Weights of a small transformer language model.
Size: 3 heads of 32, MLP 384 squared ReLU, vocabulary 1024, 1.9M parameters.
Each number is 128 + 24 x the weight over its row's rms, rounded and kept within 0 to 255. Layers, rows and columns count from 0. Numbers have three digits each. The size before them is the row's rms in percent of the matrix's.

# down: layer 3 MLP down (transposed), 384x96, rms 0.0873, rows 43-171, columns 48-95
# up: layer 3 MLP up, 384x96, rms 0.0993, rows 44-171, columns 48-95
down43 092:134103132173069177112102092144173122157119112067101087147132145117113120125116105154128128163134132105102097118135101102093102118166131143150131
up44 107:150151118116125173148126123162098129114079117109129165150148094133185081160118109086088132139160116147146128108129135118146163134142096159126142
down44 106:115147142103126115153144089159120105041158174144107086085146133123140131157095159137123133157113109161099094121110124118152121135113094158097084
up45 094:099151150088112091130116162115120106150085124109164131115088126100119114137133082138125122083138120153147114125133098095102115173132079074134105
down45 099:138116155136103138146134096137140103158167130152113144161179074113123163093124123154154138122144137088125134092110124122116104158128128166115167
up46 091:133162097164144158140168122116144181097130118142122136156091141109087118139160124092092110133124137177123128106124141170149132117172172143120157
down46 097:137086136140161133109125171120164097144128152120102140163104137104139137127120143151071125140067109132104208117123090127114131140150130130149150
up47 111:169101114106135122151173130157107142132142114108132152115087138133099134171135078103170131100139134175143115131140130148120164109168142131129118
down47 111:133105102121165141117092127145120139096116126152129135122123122155133154185156132139163177109142147100122115107130156141139141112087097093155101
up48 107:145134112141117115146117108130106159160105148138121159172108164110161148132143118096104111103136133120102121106156088065072127146159128117122183
down48 103:113133121125116073149094072123130119097158145147071124168121110143172131139081134165157125132107135158103140113134110109101117083144134081131093
up49 096:123142074111103123116117093097132122134104116150130130113101162136154126155117096119127123101122110110171092055107138135160122170153144129124098
down49 096:127163167136145108125139169177088111116127146126127122120095138076140143131146122139155136146117127150124129134148109171129128092111150140139128
up50 092:120114126121163169111123127151124085149095109098114169122143170101178132136176153123124075094153143152094118124118148144143153144099134120129121
down50 091:128158169129110168167133110163107120100122165112089138123158110114082153117136111152129170105135127086151138118175171126146092145129102110128139
up51 095:111147141069149103133066150124091124191156095138150121127122146132117116152151058125145134105150132097108120150154119151126150110126143111124103
down51 094:094137180153157134127139132116194109088175113129135113158127178119139133104105161140134114076131110102153140081171145119150125169157118139147108
up52 090:109126097150129153154158101120141148115127105133164166132141159085123126148150136149156106129114137121163108149135131081117148123161142140095154
down52 076:114142092103122074115099125114115151134157148134157110106157111122142158132159170101084115127143139098134189121133108138106121137094105138159130
up53 095:102170152148173153117101092170075136118125089124150142153116147119120125085112124172134109096123136154144104128094119130094158078123099103103140
down53 093:135145101143090116132153113125105175130117146162078132144138145157093120134099132102106109097160122127110145116123127106145146145077110124152117
up54 100:131144100109121072164109137117116142171127109130126135118100155149172115132158143110159116125112133140153088136166162125113115147131112120159107
down54 097:144145128151133143140144105109150128105129113095108109151160091093121112117077142135127121118115098140136155099101085130148079121101120189145168
up55 097:129122116152137112105138130126097137150157092094131132078096147098113137114103130151128123162154105124124144135144167160132110137101173140150164
down55 102:152152155119134148073140116116107109149136161150078097143124126124132120147117084112136122106163088117154152124152118134110112122115098145125130
up56 088:125134131154100146106171115151128109121136075095138150116151147139106135125103098138096129076110157091103105114128115134125108137140122104096117
down56 090:116091124110136113109117148125117081135101141120126163091141101133098111101130137137154158158108121109149158129153124178117153097140126089149099
up57 106:145153047132177162134112114110117151118110108091150138114144172131144137088108158088143134097158128086128108121152118143144116130102108091117135
down57 108:148138143113115129124177147188142142096173151116123093094139146144185110149121134099124128175108091152121178148138113145142153140113129126127131
up58 101:112088105143136107139112096130103100095077090093153121129152156114143122140137161141172126121138136154132101153119122143122109129153139160118151
down58 101:047139111083141140131103139117119120121138121148126123103127180125157098114082123122158150107164094150126153144147125163176128145117142148110152
up59 097:110133104108126150119108154138128112107117105112164160131128130134113114114131132114128090092216096145129113071126115106079096144108142118112158
down59 104:128130104152113141146139151175122167159141135137123096178083117146122120143137157160086130147114146102131144090114104161100139148105113150143188
up60 103:133093130078121093104134133141158171169103136169179158163160112141110158119171138119130112125137158174156101134100111083104153130111111121086130
down60 107:117092132084113121101138146091128108162119087106104125110143147132090158116199163142132154149139159098127122147134151147153133148116127149106142
up61 098:157173092132104107138094146106107124135097089100132116113137155140178095106184112122135149159179082102113129099157125143141152108134095159117130
down61 100:139109123149141116101153105102125207105128149111168125134184132145107111106122074131145131142145114129139103137123102151122130148116126129115084
up62 128:079127123145088180124153106112121132129072132082121134127095148099120115156174131122126112135153087154116120129146136116159116151151108127116111
down62 120:122094117135050134089136162115153132108111126121114110139142104112111187135133100163095134124150144127124114153109137097167104122138108161125077
up63 106:136165098118114111176132118099144140135084138150129153126114171136147090140117141116170079153122103143110104121098102121106147139129147138164128
down63 100:133097118099121092107108128095198127129104154142079118114119148167163126125117102148158127116156118135096121140156134154108123168093112151121148
up64 091:150147104122107118176112103109097177163127126111146142149136117174118104131133106116118139136126149147113103127129162073146122146107092130124141
down64 090:144127134077111101137162152149156117137118153111114138133143100119143163120140084137100130152151122150110092108077153135165123147119139113118178
up65 099:137139120143137134098172141145135121128123120123169123162110135119154151174116101097179072133108096143149103151128123157113112134191113104123149
down65 101:117125116094127110134109165160134144155136173131138152164092119131147163113130164136142142137156064072156137102136132135118111110092114141118105
up66 113:172124123152165154101151087135109161169139123073127120136166124118127078115119141140139110129130130154119100090110151138107092143165108134126106
down66 114:125126151117155160161103108118116129117149147102132120108135128122156090115079112122116186162144083134095174143121109167156160095073153115112110
up67 100:110133118095117136143105141156083134106083106129133149130148143105169111178161109121137129116123154121121100141121132083111179164162090123100116
down67 097:127154129112136114121111083101136131089130109145116097160132117147130169156130175179126106137157119135148108103138164110183111087129098167137140
up68 110:150149167124138128119153066144124163145083101142189141116139138121151136107147167137106130098142101114133115087129143144112135134106143075124118
down68 110:130137122170124155176117088109129109141148109111161114129092114158181107138130127153162164159104129120117132149118122130124139162157107113125175
up69 112:104142087097137115142147170088063140109092095134168129132114124136142142158135112119111141100124151101190122161159176141133159166116101111116112
down69 109:151111116144128124144152154157172086121182152136061147139145109111117121154150115170144166123132166134094112104100117141159098158162099121095116
up70 106:166138094104156190128140167129117146145111076167186130124137168139129128100141117134121116142123146130132131079134133149170119114116158116121182
down70 106:151147105087154130155132173145148105126129161112137106106158127125087108151137137101100121148100173112116139119113126150126167152137107119164143
up71 078:136172109127102122122154144129119151094138155117116122152102125142140121179149099122107098113153127131152113115136116117118173110143125140086130
down71 081:124100148148136150100097085139151112100125119105146133150125138118122092081111186122132198166140122110135150120117131114142069132141134149116103
up72 100:123143111073101109120138127117134119118126112098141155131164145146102134164100093145114142132120116151140113137129115070147106137108157113114154
down72 103:132099125172114139133157145075113158102134160106144147172152108112124122113143114125092165133094149121137131120112101147100130079106142137162161
up73 106:085130146079135109152116097092108124125082138140155159117089147152117129118152116079156115136165153151148108145092080117149127136178143140063113
down73 105:118148103131073145109104148129123127131147080117092157117113118123133137118093131102123110128132131122093099129092150065149163101138127109157118
up74 111:132124107119137124114135115116061098158119127132134127146131163114166125124161114155103079163112126145101104142122133112163136134129084066137122
down74 108:114127091116107118134119063138125162109138133089090112164094144162111169153126166133087125107106116136099183134115130092121132141160162139169123
up75 100:136155090103162136166120125136113135158171071129153130124184138141165102127149137140103143141123167139136122103134099081119142146144129131108177
down75 099:143121118100094151082117140123142135088112144084098114133129120124133149145129083118124210132112118139122177140096132124103116117108103084135096
up76 093:136157132129083136127140124099134135121153134127151170128139119135130128125116106101161093093179113112099132125182161101140142118127103141128116
down76 097:098099100156140154122124109129175117141104107122183091132133144123074112099154152144147171121112154086137124143143137100120100140101130128136151
up77 097:140147068134114126133093150121139142097120108141145136096062145151151113151147079150105139170141133122138087079104097108133142129110091117147152
down77 099:133130162122132132144116143163112130126163146133075135121102106158115170125107146134094140107091127174094136136128133117136131121169108143139114
up78 105:128151133132116113152157122125159134150145130100153170175114107118156152138108142143156112155165135101210078126124099108147120152166141087116149
down78 101:134120148168131111143138148091124136086113133115153136133119104102119102168167135151126093150122160104081125157127109091090111114174161133140116
up79 098:119119109097112120110142105145087102113122143088139141187133152126100130120099131125114111106166100159111133145137131135159115127137135054144137
down79 099:144141140130060131140124168100093156122133138077107133123124097115121157147156074171090093130116132157115125141136111111160108105144147107151135
up80 094:122122106146159136105130112129147138201123127142171143122153130114152118146113127135072124153159107093133106147132152101146114180149130092156148
down80 096:106106112159158132127107088100157147136125138182109111136107110093102140131112131110148149121122133090132121126110128098183108133135151110155137
up81 093:088128125142181204132107125132124095133110144168120165145105121148139112117123154131156102151156133137127130155150144135118151119114080084099145
down81 093:091133159133135128140080096104161131098162123140130109138150052145127123133155117132081106150123152121118127130147103164107117161145120127164112
up82 098:092166072085114120128166115104137150141124113144132151122109139175111131146100128120119127131157091189148124130097150138099180168112167130137127
down82 097:150114177154121129116123129106154109117084162104104119116114119071110088138108106117133096114094159116146115139124138123121104125087145115149122
up83 094:109135139111136089141166115078133125125166112095160122145111132159132094167165170118097076128183159144156099132130112145128160137170102115124133
down83 099:098175127146121160143074133104141108143076144119105109109126097128115152126059090131124120141147113135137094154111153106134089085114148137162132
up84 096:155129163109141102133137145142097103124129143104130123144116146085154106144142083141122112155134168157169145103162155126165101172157118121115110
down84 089:126117100167099121148160167094139172093101143125086148143111128127112111138136124136126113093106125141111215127152105161126168112111156132150125
up85 097:139170152102141154108138160123102137168109081113137137109121118131130075125136057112107136099132116163141113117144132087156128143181120148110123
down85 095:153115127152124117129136122090134122149093131134150180167114138140136144100075136146118197131140170126092185117139120120164085107109135124142125
up86 109:095124112162179103153136106104147133146099123106158163133151138130140133102169155138097120120155140106107070152099165081125139137156117120156153
down86 104:141148168157139107146145194112145151140107132137139144136121120129095107131145153115144154155111125066123114139154115080121125100174128102090103
up87 108:151192135137144098157136123109148155142134117138129179119136164131111123147124155089098125108178106156133126138146104123083161116102137081121124
down87 103:110148117129133177127132125087150137158072112144087115140092080150129119119103102162086117135105115136116150135119102131133142121123148147127110
up88 102:143133154119116113127159150188100142158117128133120159179093168154113088136101076145155119102177119115142142136158153162118116151136108107100117
down88 106:181174152134092111121144113147114110115157159151108093137148121098146120115098153133088128142119133146136101116099116147147093155173143149125104
up89 105:111148142141108123158164128097090163131106125170141172135083166106125082083120131120151101116100072166150096126129143151143125138118168124141109
down89 103:139106113136110138161109099123139088103118092141096150099089116098117131088109169137145137151131156124095081130130125120147098110155140145112122
up90 106:151166146111144156101121106153129167132115121133145147127115136110091120123111122117080131083129145126131143096147095121099159127098143131119126
down90 107:097131091151149148155127169118125118176122115069119162149093103142181161117126118166122142132134168129145069105109118149146065135174127149139121
up91 114:136114109147145127175174103157130115118113134161136167148117137139124078149126106115142104153137126138108109114162132126094156110132119150161100
down91 109:116115126127103059120124151120106120137169131129126096109120098116138137172136136071085132128099188103164077107157153171086110134133117127145117
up92 110:120134134113117127143163094117139132128170149152156161164129136135137121110139109065116127111178089127125130130141134154128111112086137170116137
down92 113:116091122151124135130149114145159132121101081116149088096158116094103103098140110129132124147126176111112135133120126141154137136125157098136163
up93 091:162091103124147130147131129143157136139096121126168176154150136114099117121143150119121156140137079107152131158182118098157140158130118147100109
down93 095:126102148138121104106163134093091149196171128108117121115152106101149140130083140106152150130119132119100145122120099120100166130116112159110132
up94 109:165112106106142144147139079155130130175150126118119194129092170151112129165120123140109107123138139182144129109119092144126153110166109126141144
down94 109:148122108090165132123156160112120125125141115149131068116086143131128125149110174166144147095142126145125119105152104121170108101165170166169112
up95 094:123139142137096119139092101116089117128148086146120128147102120127118138146126082120144098098142105114142094115149097149083120106101135151141114
down95 098:120174130089069127133115120144143111149159203133122125135106138098140150109140115122120144106144156150133112157122109158138086154114153123109121
up96 090:168193123135139140113112105134095081112101119055127124143153131123146112154161092154110111112131119129114104126130132109125125082172107123097098
down96 094:115128152137131114127134094145160138148157161153112124132134100127120173104116133086169189096127097120127072145164137130130140130149107112115117
up97 105:128149133155146112143142072144083150162145074113157126174130126110132136122124125137092126117130143150119096107146144125131120148207164144146112
down97 100:113131166115164141133148105160128135109128140111132177092139170143133124117128125124117217114096152115105182131183118113129125141104126116114163
up98 111:098145114082124133114127154145133097133079108082139141146095128127102139123117129132148123131149114105174118103156113107086125142102098113159115
down98 105:111162080116146135121106143160123109083095203154162137119115150163110113137111143144122126118138127088114133086121140154147163061157169120103146
up99 104:115135150112162118135117135145109145120126107087138127147144130081150105132130137143127130100169154135123134161169138122115145144113116100154155
down99 098:124134098150089133105130122155088130121104121157146152108129113121115126102140167137147111127139086126108131121126122143155073157146104150146130
up100 100:154127146141155113144115123136062082177074113123156132146167137163152087120142076111119143135151146124120131138106151128131154110147167134101154
down100 100:143155095149147133114122139091138095082102146125105133094171141153106121121190141114109141078074148142112142100094128130128205118110137151131133
up101 104:112144132128116104131091142107136094149144128149137188121137128172104138152128099111101128130149132094103097151169117085096171173163131125117142
down101 102:150194093130125125137124115121085150135146132075126125160130117068154153106136130132135134155130124146163184101105165145133110087155160108114134
up102 103:179155090135175133172160121165149114151171124147164161093141095094113082103108140159105068155125110140115121132115103119135124145144155133104143
down102 105:160110110096098173129126102133122134110155154175102135116128150118150143110138100122120135140121152109158112084111149117167091156118110135109179
up103 097:159134156084113149122127125126105162131124092098151162193111148057157118175149099109103127177144118124124125126153132173134118078142107099144144
down103 100:136130100113128117142114104100129144135129145130140115113117135111091084167146125159166159127144146126081095176126116165162163130120071133159119
up104 105:145119119126172171146125122143135124131133081131172142134126186121142099101095122126111111154128116097193118108111131110102119154164192146126187
down104 107:146142127084133077149131162140115152166128167138135118119126129126119159126113168125155087118113125173085112133140131121112135158146168146109120
up105 103:135124125126111164139113174115096147109132107140152139093101112094109071111157124150106105148146095119169122139080134089126142137157133149145125
down105 108:113126093108110144100112126108128160150117153118100110130089143111103131105137120129060165149095140099131151107138138139158149105113135123198129
up106 108:176133098120097147128088136117164122117156131091118167115132125135111149138133140123113121108167121175177124119151136141147131151176110103146118
down106 111:112123134166101139117150114116105143094122128141113114144146148185124186163128105131095161119110149096136111119110110151144173120154160131126096
up107 091:141148140132119166134137091157138153132136099150157188114149119084120116130100102162109104183155124114141134113094113122122102140128095074115152
down107 090:139138155121098121137145137116103152101143116142066116137098106187126133135148133172113128130107118144132194146128068168123143128136114157157139
up108 090:108133091133158150095124110137140132128123117132113117124164117118176101107083107147153120105135156125147066082120110130122078145118166105116129
down108 096:136083102140136141130136123138153113059136108084090115068124161113104109115099141125123145116102155135114102160133126104123131133148114138137110
up109 113:138173122115113119108116130125126121154099130114148127098150131110116149142096069098162134092151081171158120158141116144137120164141150112137076
down109 112:113142119101186100109137149200170155106116143095126114116115105110118117129105094107164131128145185134126177121140162120110133109131145170097109
up110 089:145129112133158139148092137111109140145132144107166159137141158098126164081182134139118111133126136101157133082085137100066126111099151123113093
down110 097:061140155157127112118126123165131133149145144184116146105098129143096104116088085126112161151146110131135109127175161106146116155148102127144084
up111 108:145161115121100137192096145133110162156161106103119186099088150170160105170108069146128145119133125116109128093144098119139156157105110146129101
down111 110:149174118105083117145153105124076139064140148146121164119124136097155139108146157135127098081154120087116124138100125129111110112126124101143156
up112 098:138141165136140152147103065136140144134136134154118144125111178114092086115132101084123114110144091134153123118087105087106149165122120138154133
down112 097:149096093106120132108131117118113125152146148102077128101135121097103129091159125114150169152130115105167131162098143137142115120105132093149145
up113 099:150105113107177118141096153122109073161140135112127141106110149092132112141099123136143135103151118145131109112140179123116123129181106095114182
down113 104:083152147115131178121142147095122148132115160088133141119124120133102114129115072162113135123087113129122143147156116089166091122139078086116101
up114 095:155175121160132116089130097088127109103123140149128145105117142128165093141118101135113130106124104116111105140205168086103150106128091115133117
down114 097:103086106107141133169154114121135129139107133132146114167123141126098150132150101131134171127126173111124126128131106128137167109164094125135154
up115 103:073126145095166110138142107115132143128121103092145142127105131106126092164098119149120127122131115137132062113108134085122081133162145130128100
down115 100:188122148125115128138139121162151105115152164123084104137144124116121108139084101123164140111105116112143127128171165109092165164110142120142172
up116 105:153098085150181167177161106151115157158128120133162129130126117129146118137117127137162133088138162143098112117138117109117152122110114132133146
down116 104:117097135137118105088158143106132111143139132139119085086141099103124110131134179113135114167156148117089084104151103161118103089131115151099121
up117 102:137152121116105120166126142166135141133086117140157199097102144125153086156155141109118093107134142172146113120113119077106120125121127098097116
down117 097:150110078127147137110180100122155076156115118103107123112144145115127105097111176111125114113087134161138118117149118161102119146077122146144140
up118 095:105110131155088135134091140088114100173145114099128149136125149101119139147117109158099116131142108120161102136138142113121164132163114098094147
down118 098:098186129110135137148113127143106137110116155144106127120120116081104145135107134126127128134148148146111191123134147088160133119179176159102088
up119 099:128137160156107129121168099126125138129125117103176145127081104117129111119071119107138104155128154144140083105106107154136120119170154133105162
down119 103:130146159112163139131151139089084155126108143123118109103094111099114127168119161102163138188102129128133115141149177147141124145145139083115155
up120 119:154107117096163089125098128101135111161135099120137175131106136112103067168091113142107116105174112143128112148096131096097145117150160120128162
down120 112:141149151090110114106163143129137112126073132131129100119127156131130118136142081147178080104146140092127122098072146159118116113123090110181147
up121 119:091149091151128098138141132139090142121107111127142135134132162127102142120175109086160097114119094137135124154144092134135148109122153140121148
down121 116:174151089140119134123115142091116120149072124079145148124171111134131110149143117126109146150126181089137127110165170112126107168118144116097107
up122 110:145141097116126126130105128149120119123109106136136134118130136105141094104133153147117067090154135121161094079128101137091148165190153088118153
down122 108:104138134170157142112124127177113150110153143151156126129110083128098143121144151096153157160087146135125154106056151127154144146093132116153166
up123 095:103109097118079117121171127132160149144142107152189140157080124157147140132136088099112112089131104102127053138136104116132168094130173163133116
down123 097:126082091151124093086159156080144148109122144131104120160131102146081148100141147087160140104106164114158148164163126129111104138150129106152152
up124 098:145136103132120142166161087113148124126190121122137164138116108117129126113089099129145146098190148138154092152145094122082119131148150101088153
down124 101:157127094157146158164101130138130139049112087121096106140132157107154126113116118165182163135136109097124111089117131158136124091119144103118106
up125 116:169167140155172126139124095144124117120130097123149144125074087142115080182130159121155124123134168151117124094097141111164128171151113080097141
down125 113:108157159153128129128125146116150151121123130143099124115117118183119121134107153130142189137083146153167139084142161170154110160143169160099118
up126 119:170168086146110142130093151151122154152114129133158139130149155141137118143168148131143092111170099140144109144137103117101124122097098151147095
down126 111:157113123113152102095099170109189162100142127153098112142135150178175128136151139204124106135088135114149133118140129112152141102111135144112129
up127 092:116127109112137128129104128107133129130100113060150141122132113114138112155161063125126120145179177129111119164122149167124112143153154139165083
down127 095:125115120112104106144124138167134120139155156153100125119167128103125088116129128106174166109083115138108217101129151107160139123159133118079082
up128 099:117149168148128100146116108128118105105130093118109132095068145101097121122111057137127114093126119107121067122143093141080098148129118122138131
down128 101:140141115140108129162112121095090115150135145090122100164144125109100118072090124101136172097167181128149121113123171155136125126104115086120116
up129 098:114119114089123128121094153137121137184090108167140146117133155110158111120122152086155083091121117141182129110112136102141130164179152068110133
down129 096:123100167125116126184107113153128086101143150137107121138122151112145109119123110124095156114143109085119118100156142168108109119110118157135130
up130 108:098160142077134133111127183125121116148114131132159113102134131121113127129127098109159070131145094118140126123119144143143098178161124154150127
down130 106:163162108133173074133102070101154132087118112093166112090118108124137140086104169131119161148127075121123134115122108115128094117135106136122085
up131 081:125173140116154178123097086162099139131165133152120123114080164134103075160120126121115130132127085156186094094122114101126151112104133132112128
down131 086:112129132148117110100142128133146096090195102128112101103146121106112137160152148108131184139146121128187105138135163143124112124142152105129123
up132 118:107163095116130139160171114152160125136120091079148145152076120101093133142108105121148126125175139132201095134106136130141130116146098135116100
down132 118:116140128128171154131114146160122104134154146158125096158120091158147145128130156129083108132162127095136185092095165117143139127101144110130128
up133 097:120119087079137142167113124129109127114114133161185127160151144123128112102175108130147106115155113114112122141135162115156150126086139154160127
down133 097:131136149152158137104148173145140123145135098095158105156103159133120108111144093129127124087109194103112167137152065152087127136130171124151137
up134 109:157141146096122098164110111097140150167120112132144124161127126150111134119133109124134116113130082125165134119182124144137120138135147115127143
down134 108:125150139167134156135127117088129165130140116106088127101102116096116113116146095116164075138154136128103110130149162115124090132167161167154113
up135 095:097139129151117097136105116140101115144121131099160196102145192116117078145140096113121141070133136143140136119133122119104117148100156121083145
down135 096:154126143113178143122100133113102082116142190126111130128142107121114092144117126118101152109106161098122180134155130165143093129147100191130098
up136 094:120155137093110099162077069124083146166132115150121112130137149139096136173156141149159152113127129122136116116119167086179136162116118110105145
down136 096:133125152159116097128128162133134149107078160111184119144159118127147083080114092121110116099115124097124130101142077126122117136172147150113150
up137 088:130172162132122149109092130171118140112118126106143202141123171124125097170154088077090139150134136108115138138090153104140094115131100125155169
down137 090:078100123105117138103121136115114124177111176166140131146153095114106138088132161164131135111161092115130125159154113140149163144112096116109132
up138 110:167142093118168124137117134185104153154135076152141167106086132108179105132102131127123116134124138106143125079128132132117195143109122093122137
down138 108:137145156116149117124111151121139134146127114122106091145197129144098115133115074136142139142112145103151101120119128102078091125149161167115121
up139 126:168154119149147135150154078104126142147108073138145160125126150107153062140110120120147104146128124139148110099090171151167129145148122154128146
down139 124:068100100118111071125091143122145155151119113155099124105088116148132134125131100169125117124123097187123112153107124112121154146147127117146101
up140 096:110141109141167119167155134108135139155133123137165150152120126143106104181124125117171066122132142134128097188156137113160108124157143117122139
down140 099:089135103162108155085126089136117146113067090115120106081136122105127165123108108157078158156115147091149133127084151146120088130126142126142096
up141 094:163140086133141090116145126139096131137137128138178127151116146133122088165126142119110108126131123176160111138117147136137144123083108074156096
down141 094:096145146146143114142100138117123137163137160119137167125128146150136107130149094084100126112136087118129139103150165133166162161171147139145125
up142 095:133128131129120109138118175117107081121094103147135127122140134154131125147138144131144091121081085139175115095070120130131152127126165155102166
down142 099:101111187151092126148158083157101199111130130144146090152129151123146148145120109117141174125118119097136106108172110145137158135121101107101090
up143 084:092175124085124152148103126118129115129090152151146140153166101161145096158082158097088075115121094140109140128100111113119155140136133125118085
down143 089:140136140126135103111070136146123115143125143147104124124113101131109113128097147108124131108144113149142151098121178135128120139140103142118169
up144 105:132135097133100099160172160132106109162118112114176124142132116150117132136142107109117099123147089131150124120119125140134141100109086124139170
down144 101:154199139156128121138108140103159126091127157134137145098095113119136118137153116128165118130137122131094101137146203127136119162128105119137123
up145 104:128144105148101120166154111152112136114130143126130175131150164123151118144087147143176092117150088121159131128114171119104117142115105139099173
down145 104:126086174135125110133114131169132138105129095080138074141163115118174132116186112149112136136124156111150104160138121099128148131097099124128150
up146 092:141125086144085146138168116148150162117118079146167151131143115177149106125116163150111133144154128142154110093126124101120132108127145119124141
down146 093:120077119173146094092145123153116158093126125140073083130167090116121138137110099110115188156148122126114157163177140111123144141130141117138124
up147 101:131114142121134086165140126129105129123153074131153162134111137114136133133101161151130106149142129114167131148132147117160137128106144088143187
down147 097:136118142134118121157196161103106079076129127162105132109145102132108179135121138095143114132145119102130146142126120110154158109151124144147137
up148 092:123118120094169161140106093135117161141134128144142099162150167099147050130147145137111126129130072180130100089128124104139164130125103119115125
down148 093:180097145137138120116120173118155092098158140109092133100126101114119150143160092131139170151167169121133125135135142152113105111124109098121132
up149 101:148117103125170126181124147176153113155126126100149142145103155109135083102115107147103136174136131130140139117112105132137140133167084101143135
down149 098:148157126138109117119120125076120102156078098098169122102181117145110133169156142111104102133127110118131167104160136125103119117139200175139137
up150 100:212152081109109137153142140120074142086140126109107150146105164113170126134125093114138109096157099146128126119123096119126139105128100139098098
down150 098:112141090118123143142149101141130154092130133075170112122174131122119109151133117125137166136161153068127141132123136142105145179134144125148146
up151 096:107132114082097128139125138110155152124102111106167132130104144107118130193159114109153115109119102181131122146126153084085174150172151141139123
down151 094:138103119096115147110114128162122129102134137136092098127115142089120131096147086117118180122121149125130091128139116131158110131132078108165150
up152 093:096135106095141117139131134146132169122086089094132143116125129139180159113138150143144100116158142179131114065165127159102126092128124144153084
down152 092:108143135104110170134145176084136147141123124159112087109106084147059104102108111117142132147127128105109133122130092175144142093085125148114118
up153 096:135141081092097134133143102161146123134109112168149133170101135102096095115133115152136106113144123119116113142154131128118145115152110135083105
down153 097:060116117105097081144133122136174167119156079117105095139188142105187123129131107126114140116148108121083149142128141144155118186132129139113112
up154 106:158146125155094093109098129145124156124094103158147101192154119106148124088108098112131115140132119135155099108147108101123101094112073101154101
down154 103:126167101131179107193130128122146180123127161111109134110167130118152123106147100139105164134135113100091153150113083142138119140074127135127122
up155 088:120109112124121174116165113088129134140133128128130158148149127131102120140105146124138114083120111134110115077102100116085127122132081141101113
down155 090:131098129122112138082170118117120157113117136162135067183148129153153143105154162143116139150107125071133138100131178130160134132151115139124105
up156 095:108152132132169112168118116193103124176143097125154172125088108086165162164129142150149111168137112157122092148164116140163135103131129091173149
down156 095:113080189104137144084109062145123122128121152145108138113118115144148133159102157113136130104113162101141144125143079085103117172145110151153142
up157 089:147141121163151146170135132063080153119108151144130166125140154142145125135127114097132105096097132128117131108149088102094140134080105090116157
down157 092:080112120118125132173093129081131128121145138086136107112089097117114118138112087138130156111105125147124121108147157139176126129132091139143113
up158 097:129138110134102132116142100121120134148134129167132208138091173100085128142139110086118061091151135103125128139118133116130149115132129092123160
down158 100:126139111064151111135144100139110099146148121104132137092166114176175140109122104137136125147083156092112174114135140141118141152118091130135091
up159 093:147140134122128086134134071103103085128106112127128136153089134127126129129097096081113090140151104124153133117169096159112163091153130152140088
down159 094:139144145135147124139083112110133154137111107108104111132105169158146110105149173152105116118144119123107176130186124143128126166123150117134185
up160 099:147177172121132133113136139094149142129110109167144182138109127152112107148100141114128073138141122166122095088100114141140116130095137140150176
down160 103:124074104109096095167112125145148074149083152132097135111105115127114121149135108115131143141114148069123120163109095153116151122160157091126093
up161 099:127141103128108111152119111173100135115129155148129124183107131140119077182100130129140142123118125093160110123092118165098160174169140121128064
down161 102:141100130161112180107162127102103141162193131134155158111117134158109144129129093120123153150125110125086172130132149106134096128082140107127140
up162 104:106147132126163132132130093131151159123120091114164129125131151134157110128093111148152115149142122125123097104128115144092134150153134092136118
down162 099:124114132124146119148114136164122123086138104126075152135130141143098164086098121081135158123131121103129174139108121115120162094108150163149143
up163 115:126135140126120135101129064091097162131123097142146143125107163114107125119134090088099079089173129143113112149136102123148122145125152126103115
down163 115:117108101146087136099122129177088116160120113109148115134180158159146127113164128157117116157096153150084093131135137105166111176167149126121109
up164 084:135112168150105117126106177113089160177133162126134115117146148174101149120150111120140081087152117158127123113133129160154109129108113089137126
down164 086:098129145135111120116101152142135125090120147142113110076153154083088156096119120122083141132090151140149143138122159119165133126116132133154140
up165 106:109141078139112157183138110117136168138131133144111150152152134142112127124085128131129104164165088146141120120137131099170167177141118103103126
down165 103:147115117120111113084118169154132138135128133141163149117163086134115128137209100125138126132092152133138125155124085145178143102150115138120148
up166 107:126131103085118141129073107134135168099114090139154120123138121114144079164108071138179122091132116119136114120122136127083094126113137087142127
down166 107:149128145156121106147147133066150165142089112158067147207107137108111130129165117148145126134164094160140096122160074119144135138115140130103143
up167 116:110127117143135157154088107104112106176144079088149111114102143114110114121105104163117114126121142113103114120105157126132190143117164135118190
down167 121:182163115113097121132135159136147138126150223148147166126172162094086125110111134097132115116127103139126108136102132095160099157122094114106120
up168 107:111102128108100152129140120132121149175082103142161154133101121097158125132104101150123112143113148135157123116136127135161101137127162108114155
down168 105:111089134126144123123099084129136154082148156111115091138166142115132131132104099126099144107134114154132098146169161153145131077129122117157083
up169 094:133128137087122132147126128128124112133113137141145126132089168114121142107139102114188102081132135096093124103122107115147116100107067134132118
down169 095:111140120124111135088109111129146122094078161102133162160096144121124127135128135169146166171126118117098127127122147137163136145131160091140167
up170 106:104164159109150146131166111162135137113149096144134140164127121140151133125114098115113101102140118112164105115142083132122112150135155076103163
down170 104:087094064102117148143119140114106163143132135162162102097115127147115158135110149162086113136143107092167122133132120145152110101130112154159122
up171 098:134119150170148130115115153130109122153156101141141130091127116159128140147166143105157121131142083134099092073161108082178130148122090112107126
down171 100:083118186151098140101134126117147139142133145101102159118132139078122138133117093153151167095112144102102124153133124106132142142113135184136132